config.yaml
num_hidden_layers: 15
hidden_size: 96
num_attention_heads: 3
num_key_value_heads: 1
head_dim: 32
intermediate_size: 256
vocab_size: 1467
hidden_act: "swiglu"
norm: "rmsnorm"
norm_place: "pre"
norm_eps: 1e-05
positions: "rope"
rope_theta: 10000.0
rope_fraction: 1.0
qk_norm: true
attn_scale: 0.177
bias: "none"
tie_word_embeddings: false
parallel_block: false
init: "normal"
init_std_qkv: 0.056
init_std_o: 0.0
init_std_up: 0.056
init_std_down: 0.0
optimizer: "laprop"
learning_rate: 0.00297
beta1: 0.9
beta2: 0.98
weight_decay: 0.084
lr_head: 0.0077
warmup_steps: 515
schedule: "wsd"
decay_fraction: 0.559
decay_shape: "exp"
final_lr_fraction: 0.02
batch_tokens: 16384
max_seq_len: 256
doc_mask: true
train_tokens: 106500000
max_steps: 6501
dataset: "wikipedia_en"
Each number is 128 + 24 x the weight over its row's rms, rounded and kept within 0 to 255. Layers, rows and columns count from 0. Numbers have three digits each. The size before them is the row's rms in percent of the matrix's.

# layer 8 MLP down (transposed), 256x96, rms 0.102, rows 27-49, columns 0-95
105:120120130152165101109126103134169152146125127166118138132142140118110116120171120143165126145103132111118130129126113166110129075131111131108141146133150150169136188129114156146127118117130076094144102144121174088127106171148123120134069113152096097121143126067112088110159153110165133113
097:153111170093100140098107133094163118097157139157103133069124110121121117124164086149141111137123140179097108130142122129145124161148158124130176116140151095133099136157116149089172141094118130135143138093118161126101162105147153114092131166102108156125117109124145142110104089123161095126
095:135108157117117139133145160129137118102139129110144128122102120149070170122087126107104143106135112078172136122109165145101129092074078115117102099111114139120142141143140120124128142152093115157120101123147102101110163118127129121090131175126124059091140105095115152123117146130173162110
102:134111096133095107155098157156134112130139166092151095174124140138179130106104104098126135144144170158112134118116127098152107099172136135158131089159100107140131127166156124168086100109143130166153142148134127155138139119141074153144097129145106116119105126122182150109105140170120113127
102:078154139120109129156139140171156121100100097119110160116147097091124134121147116113076104109101156101156125149098117122087139143118134162137147109103136119104157107140086089084095114124119127095128128088098088123143102100151126118111132121117140134131134181160075118168118153115125099132
099:159136122165124124113101105097160093134139123111091116161096140162144121104089137153143163089128136104089156087124126113128115150119121160131174131153164114122124090184161146122167135120108112103142128149122098117147147109108178148163109118119131147133113094121144147135098108151084078141
108:127130161152125128135148091060115138132118115132144139113166087098139153143123155096141134165085131091162138138110112127113111124097119122107121129125151107141115099175110093152133123102121150105126133071119130152142122088115114099095169158074139131133130143120197138117166128122141124168
092:178150111122129122117133189054127106177107119116176130112148094117132122120130113117103129106108124092154159115162134094132170092117124145123116157110167112165142098163108161150109141126135140103101137130119113156145159110135174111139138103154135113135110122127080150133123136098093118110
094:127159130142099132131150171088136161096139132116127174124145149100138070163146147091076120130136117143113069162132114159073118152091095121125115164124081119135139121106100130112112139147197111123127147126119146138121145135151151083084104130113127127146123109157121121117143114123142145127
091:165113120150151158110133141143092171139157140117134134133127130111147145110120105113101107137108077141140163178100113142118080089142149149131112123100091111086153096121090188088108128097105134142144155101133106125132125079127129136131148117105120090124096124149123143110122083114111168166
103:114133129126155125124158109099104126146149143114132120121160178134124154088109088104116142113140107172115119161094119120153132156199139159080122147131119092176163108124142141123136134158129089104146151135151113154092151143115135135101083119075091110131131148137178118127134085121127145122
107:129143157048121131151117147121096134097080086125153095125176120086105118131098163146134156141159147109157123127131104150126133124120146159130082160139120130147129171146115101148093122149115119099112115096104101162103132103132130174175125112150098122129091115122136107108136132126099124160
096:146114131119123147151140132129129142125158141137126114124124132117161143120127152119138157125109116127194146087110086171117115104141144114074152146138153119124146139113071147115119108110172124189104195166118131136088131100145169136138112110099161095142145129126166135092166125117147111152
094:113106106125132081138114085111100144108090102123102085139128110126112159107134111136100108178146140135120116130111095128115120133158175115114131117152111135110108140121118135112155147111132148103154126132094129111128152138106088049147172153137125105106108099133162097092156087097162143083
101:182119155140145194110134146167141171169144099110136167110123136111146129105105135115128160134081104112130142151094090104091139120106127132130147114108118113140134197151149134150108149137116135153135144127132118131136138137140156139122149072100127148074134116180135102129133133156149161155
102:109148191136116128155076142118114147098110108088143149136149096136122099097149105171142135107129141128130149125130145144130135105151096161154119075172106116103109143129152113136173128138129106068161121135119180158093160108142141111089143133123099131138149147163128129085101128135109130150
096:160114133132155112149151126150152105123124139117129098091172122120168134105150087131168130105119115131104146084088145116113109102107121163116112131106134137156160151113153142109081158114147105090085132108117153126136150083136146173114151095106078088089118114112144116100139160117160160131
094:160115127100161152139146099131141123123134151088109105140121141088121073113124129138118112140144128100125148120138137131071170117113143130101137108159119100119109135163152144090079138119142123085111103111139136101127131106137158074119126145126121135117134196147161123183086156081140160128
107:123086091151118115114105156145164100123133106129110090075137113081118088112111132128138116113094122124153157111126101149111075123145139145104164118107140099104185074146131148092151134137113132142138138145133143077137161148095156159139136150116138134122174104130096120149148102156161120136
084:175098125154133144123115107127133133149157122089183111147146079149178131146102155071054151120122132141117116148154141132122132143148159138133114117141143086133107099137135141131156106104120109157131115122141133146157129145126114150141097107171122134101130150137146167081125151195137122130
107:157151128121093147118148148139132149108096126092137152088124129157120152164138066133117091152129106089109118128118162089127143130125122132148106127121152152066140147118129131154150076118136131169134104139148148124114100063135126148135110142139124145150137159115178071159118095129140124096
094:145099124150112139140119149127163135137145106092096147108134089140129127156133126147139146138136150091091130149066118129110143147105100122141143146131108151102118162128122155070152157149107154193112153145173136103091117156097124138123128136104150081169147156098110152139164103115097111108
099:121141127137086171141111152067105094108145144141174123123115156144157151115123103152110121147130106109130127161142178118142102105102147164164138132118123143119106135092152155102120133140127140132132065158099136151115119120107115131104131128151106147124122117110227117119122132168134104104
# layer 8 MLP gate, 256x96, rms 0.116, rows 28-50, columns 0-95
097:159137148123137130113081171115111139099122111064131135135088103124141113139119160115144141124087140113138107113129123132104147167087137139107117115126151152134161142127087119174086134132116099108119130127175158138104162147071124106123159174121145112185158142142126113167099127122138117092
094:143110175112174123078123148106099126106136156137099139085166175117176125115132138122137106143142117122152135084149097096113129108144137110129148108110152122156122128137135170117144107128163097134164138130155165158142146157160119094097132139158129120142137127094166155143087077091103135114
103:180131128171126101136101131099136121163138126132131100148118129158150115118101139128147151123140170140131162122118119087179108171148134085120149145090152131077131129145092116175151165090129125161148119134113137162095162139144120145128157065112127168125178100113125127125137114130132151143
102:111083153115130089145147148108132084130154122132137128174120128121108153151122115127106153151176136147111128092113115165156092123159133104113131133141122155087167123133093155160155140098174145176159142183111141160115160128117139119103146123141076153158133117135118087147169119104117127130
098:111142117142133112087110119141143140122123109123105111138102149133127154105065098144164138133114057142123114112118102125119122145116196128122123120129134141087109157162111133125143120129136159134139175118153162152165137132129155143135112122111191069130114132142099144151111093087104082111
105:125139098092139136181124108109106128186118144109157138096127156112114109168159115124155129127171143129110126153152078128171167138099132116156119118123133150150110159152137160147111100103132156128133144107149152098102106091165140154118140110138092103098122109133184158162122151134154165116
092:105159120122119124156094146111107095153125145089116133122126146141083089112126130138146109126130121046128113156146128121157097129102154145094109166095146150116156150098134127131132132096108117113123108102097136122149115088137118122144176090127134154107149184132138156118140083134122183087
100:150139123147070157114160154154102137118086133127106117157117096140163100087151176108106143138117134131128132168137098111075158120146085109135130162128103129088154130139151105122126122136148117139133164125171135129152114157071107141100105140097101105123140162126141172163117115126142158154
095:169176109123123137114155164120086137111124141136143139120107173138114091117116113117102142143115121076090084102150113080137131108183143150125099167169110144101160155124147127136116124093108167142100146096133149151123096148132138160109138094139159168126122136154162143110101141130151149143
098:130121103143148144122140162122167147139120132104153110111112102134145140131088106145190139079174139161144099128141124148137140113113135141139096126125157142151104137147148142153117141197116172178162149140119139119122122153128160139171133119118097142122135094086118080153109103071147137124
109:100080152134132121110096171134114131124061138119169130155152104096119145115125128140085155118143138152146098099152104137143121123087115100114128158153056147146152165123142148128124129138146144175151160141112105138133115112117164158072139123148116143154097117086150108113122115133125105149
096:102158121106120163120143131138115114149143106118093130158128172118109129197120123136119144104146123101169140132109071119121118097122174141109127094188092099098124152120088156154135124145130117150134114147179146147135094135126181131112119175109155104123134155104134157122160118102125129104
089:142160123135118163124164161106091169129140113114173119109102110120156135161126137114109110118144097090118135098157115135110167101119135139075114150123099141121163119124156123136134151088177121149098124162121133183141111142108091130148140132130128128125112084076115135093099159096150080118
093:123159133153118110132180117136131085072102167108165114126138110153125136128130149123118158168162150156146166116118124122138083157135136122089125130153147075153135140114105157147141104111154157140131162096167130175130096125113151140162135146117157089127159105125142114146166127118090091143
096:130069129152107090099130154091111138145120092131138125136153151132127158141158061082162125137149149158084152157139099141153141118105148158088118178107089141152115108116163140116168114104175138133124115149129132158139146131177150149127124135105119125138119112111099144142149141099126107111
092:153127146099125161098141156092170103070130120167119147126122141091149171147131107126121120132119131145159137137128117121127120096153123145115117150152129114144096141193146151120084099150127139152142154088148159139108130133173147109130117144097090194110162084115139100115138086127126131141
105:127112093150172120168093140147151128136148119106094164155138139084099114127142102160145130141133189163096076139105119101068144159170109134126142103122119084132116111171129148122107135115126143156162155150117152128130123117136110104145133121106129115124143134157197129139142106108099142129
098:118114127117143136082120155122099149149144168109129121146126145123169158130128161115172121157114153155119128139138125152126140163184110130092159147162115130135103145149131122166104113108116149137094125048125151143148142128185130139100138135166119066094126135105149154136160145132136111094
085:110125124139114150098129117146097120130097132103141147145132126148110164114097155161152125117149134130116177159184122110110159108150146166161116165115100108173124121174138127128117139116141091138126152126116148133164150073153108149142125125168127082107151141151135158115119087189098101103
103:115118133106135150104135118141156115142130128124101151122134113131186092118127133136140101093150113153125136108125101105116158177094105109105121158101142085107128132152103125164109168156128131170147095108162121142124187175205109121134120110172141133117109126113148124147139132086126103163
106:160130081123133095151126145121186158136131152127111147136126143173142147160128162129140108136132107154149122078131121142080167081138110129142144167161132110122150144135112130135090150139120143149141176127142096087112144147135144154161057133133149134117138126150130146163160140131117136073
095:106160066117096120146106137117105113115116116109116146160132139142107148143152130121129128156110133152083154186131064166125175147109125152107103138106102128174125135132123183112130093151102163112117132142129091125159127145122157160093160168140114114128110132130146162116147154155110156121
104:116094136141137115170107124117131132151153134093100095147097117138170114159093126163084150089123157151106093089124130157105112133139111104077116078151150129111134125100115129149149148123162129136141147140102101102079103148104158096107091134134151103115151162092124116108098087151143135128
# layer 8 MLP up, 256x96, rms 0.105, rows 28-49, columns 0-95
098:144159114112194114136144136090115112153095166123132143154170097125135131113102118100136122107083144140138147125140127160152120120132119108127100130096175118123076133178171124132143113106140160116123140130113051176134100144109111175120149152137084098116111146127126125132132132113132099147
098:099151135138088127102141111099137112118107110113087115119107135150099104154139088160145180139079106140147123159149135172105131125127120131154135113171114178125098123097085163080105122160131107100094156116116073105110124140106164151133100131120119137149157136126126155114099149098135135152
105:098096117098145166087131126161150120123108108147086162132107123110112154166139145100123155118097133142149131126132150145129113122137115147118076136141091125105077175102098119063161159162122158104117140119153175116142103150129112119124151140089161099134126094118141163146135147144116162139
104:092122129124137124126098098159094159152098118157164101141153113116149135133108169137126108119136087140085102108121123153128150122134149133121172118166150138118181106138090143180144114130125068153136152151092149104116151115105129125145118096143115132145119121169086118158159108151153104078
098:166133133117125099163064125105124179117113109132109180128118127151145089169100124108152121124097123128115112115127104120085130110143127167098129128163149115125172153137116119117106115142141119115083145145138135162171140076131149118146103137109125167091139147129115154084147148171157147152
103:150119197142125143129144087162136091143137126124109103080149107131110135156102079124109118189144125120125101148089138134171112113126132119102134129121112127121149158152117142156104107041165130134129120170091124146128119144171119129119120121095105120132141119135121148134157173105129109144
091:065111148111138140159157115140137127105162109141143090149143141137137170166145138145154127173142124106122142155099126102155134106129168124174122130166118110133130159168147106149154102168083188120124127137144114092130107137118154163139111126083107093133139126126123160135098140151135157171
092:103150099158130112100093107123077139124143136155113112128136148121137155131119089132118112156123105141079071132141099141121131115155155156124093113152131163114127134203151136156092116136111154129121134112104169127128128087123137150093178119101137142112154077093140098098137130140096151115
092:132114134108128136171109135128147085130105120122074123160120128108120157133165185127145122093131099154126118120114164087133120141116150134139131091114085079113065116159132089127142135183149120107148106175149157140066146103126146125139096124158117102109134148147139133134121123133107103120
103:140107096135125137144103096108119113140138115145169159199151148127123172121153099124104127087086158144135122136073109101125129150169103128146083133058134181148141130111129157135122117137136081130097143180158118137151148147114123121122149127167137118111141107153136103127129151123131134130
110:103146102117106148092141127173128140125126139117118113149113129132154150162091112080099148176132116123114118131138103166132160130132143104125109124145125111140138136172176131121120121097144120137132142140114097128121094151114095154077149127125119133156138148122149134130051076174117059156
090:140091161144120108095102115115154118121131161093179106165136098106132108080113132080134098158124161150145180084164137160077137126134115128110137206095169136140141144138123124115125108108128150120114135105142139128096144131167139135101120113152158116152102129129138119166116133135127108136
091:188154163141137144113136176120094111120129118094119142110111143133090166085131151153123127167109128112142119133099120173126123181141117138162176158112141142144108139091119090160137089141149141126153149150138126134111138134090137132091140158075169130116144099119089121118117144113125154093
102:145137109073120164148118100177113154145129134136126122103123137128137110121171095105110138156079106096080155169131118116142106129129123146114089163125124142085166137141150115099167130108101122111156150140148171113090130106117075100108147142123120159119123168149142177144133156148139113129
101:162072131159139149101126117129112134086119137146126074113162162070101094099106137125151119132111146141102099153128101106174107127120163194157139118091124117121168129134137117144156092149128145113076132127144106136125142149144110067148177125125127121117118133148111104136125129119117124146
095:099160113154093144100127169112124167195181121147100115117142150091122150161141082125141124142157133136135168123121116125170095108140141120160160111115137109134105117096131142094126152158182143130146126093118137129142150115111116117107082136103164127151176128108125121109148096095152120117
095:130139141160106129180151128129131154134144161106126118149143144128119118130166104109156127090161115132111103107135149129119135162093145128112149097080111121105184144153149128119105091128124097131068122093146199110125133095147136143131094124137157147115103147157120126155071151154154160126
107:118130120149141115119131096121144105140085160143134179131153137145084135101142133129113134149099149126156124155108139123144114113132158145142171147163166122098130151132109123157128141110141105083163135133094145137137088084126145088091167122104143120146172136090133158103125090124090115200
085:087134125105124157153117162130122160098145112141127150119115131117093113138137074133148111091114110105133193110148114154130100099084161111137086107152125148080137123138115127150126092146129118095149118110105100125147123119145144149102064138108084132118100146126120109117096145104122193112
105:070111138160139121089121111142100166074167135154144090109141140117145131141108141135180121158102107101157105163123168123160115139128113119134123108187095121156136185138149110095161114134152142111119132139157126084149144120136156136112135128156144136124129144135100089110104133094151097142
090:092113176154138131136107152116114134099097104123156093156105124110114133116149128123120140131116181083103183180129135144147078134110149102134145124144070128112132152125123115117161138098119128110139083126134123137131114146142143100078173143121077106157136118081165120134124115114147120156
097:126107185142113142101145136118115121138128150162122144076095072116136120151145089121113126110157148141125132159079098155137089080165135140155119112132114113144127174152138133137138099130112151132131100165132140131178104088137144144101138126145074152094134153144122136133099160160107107097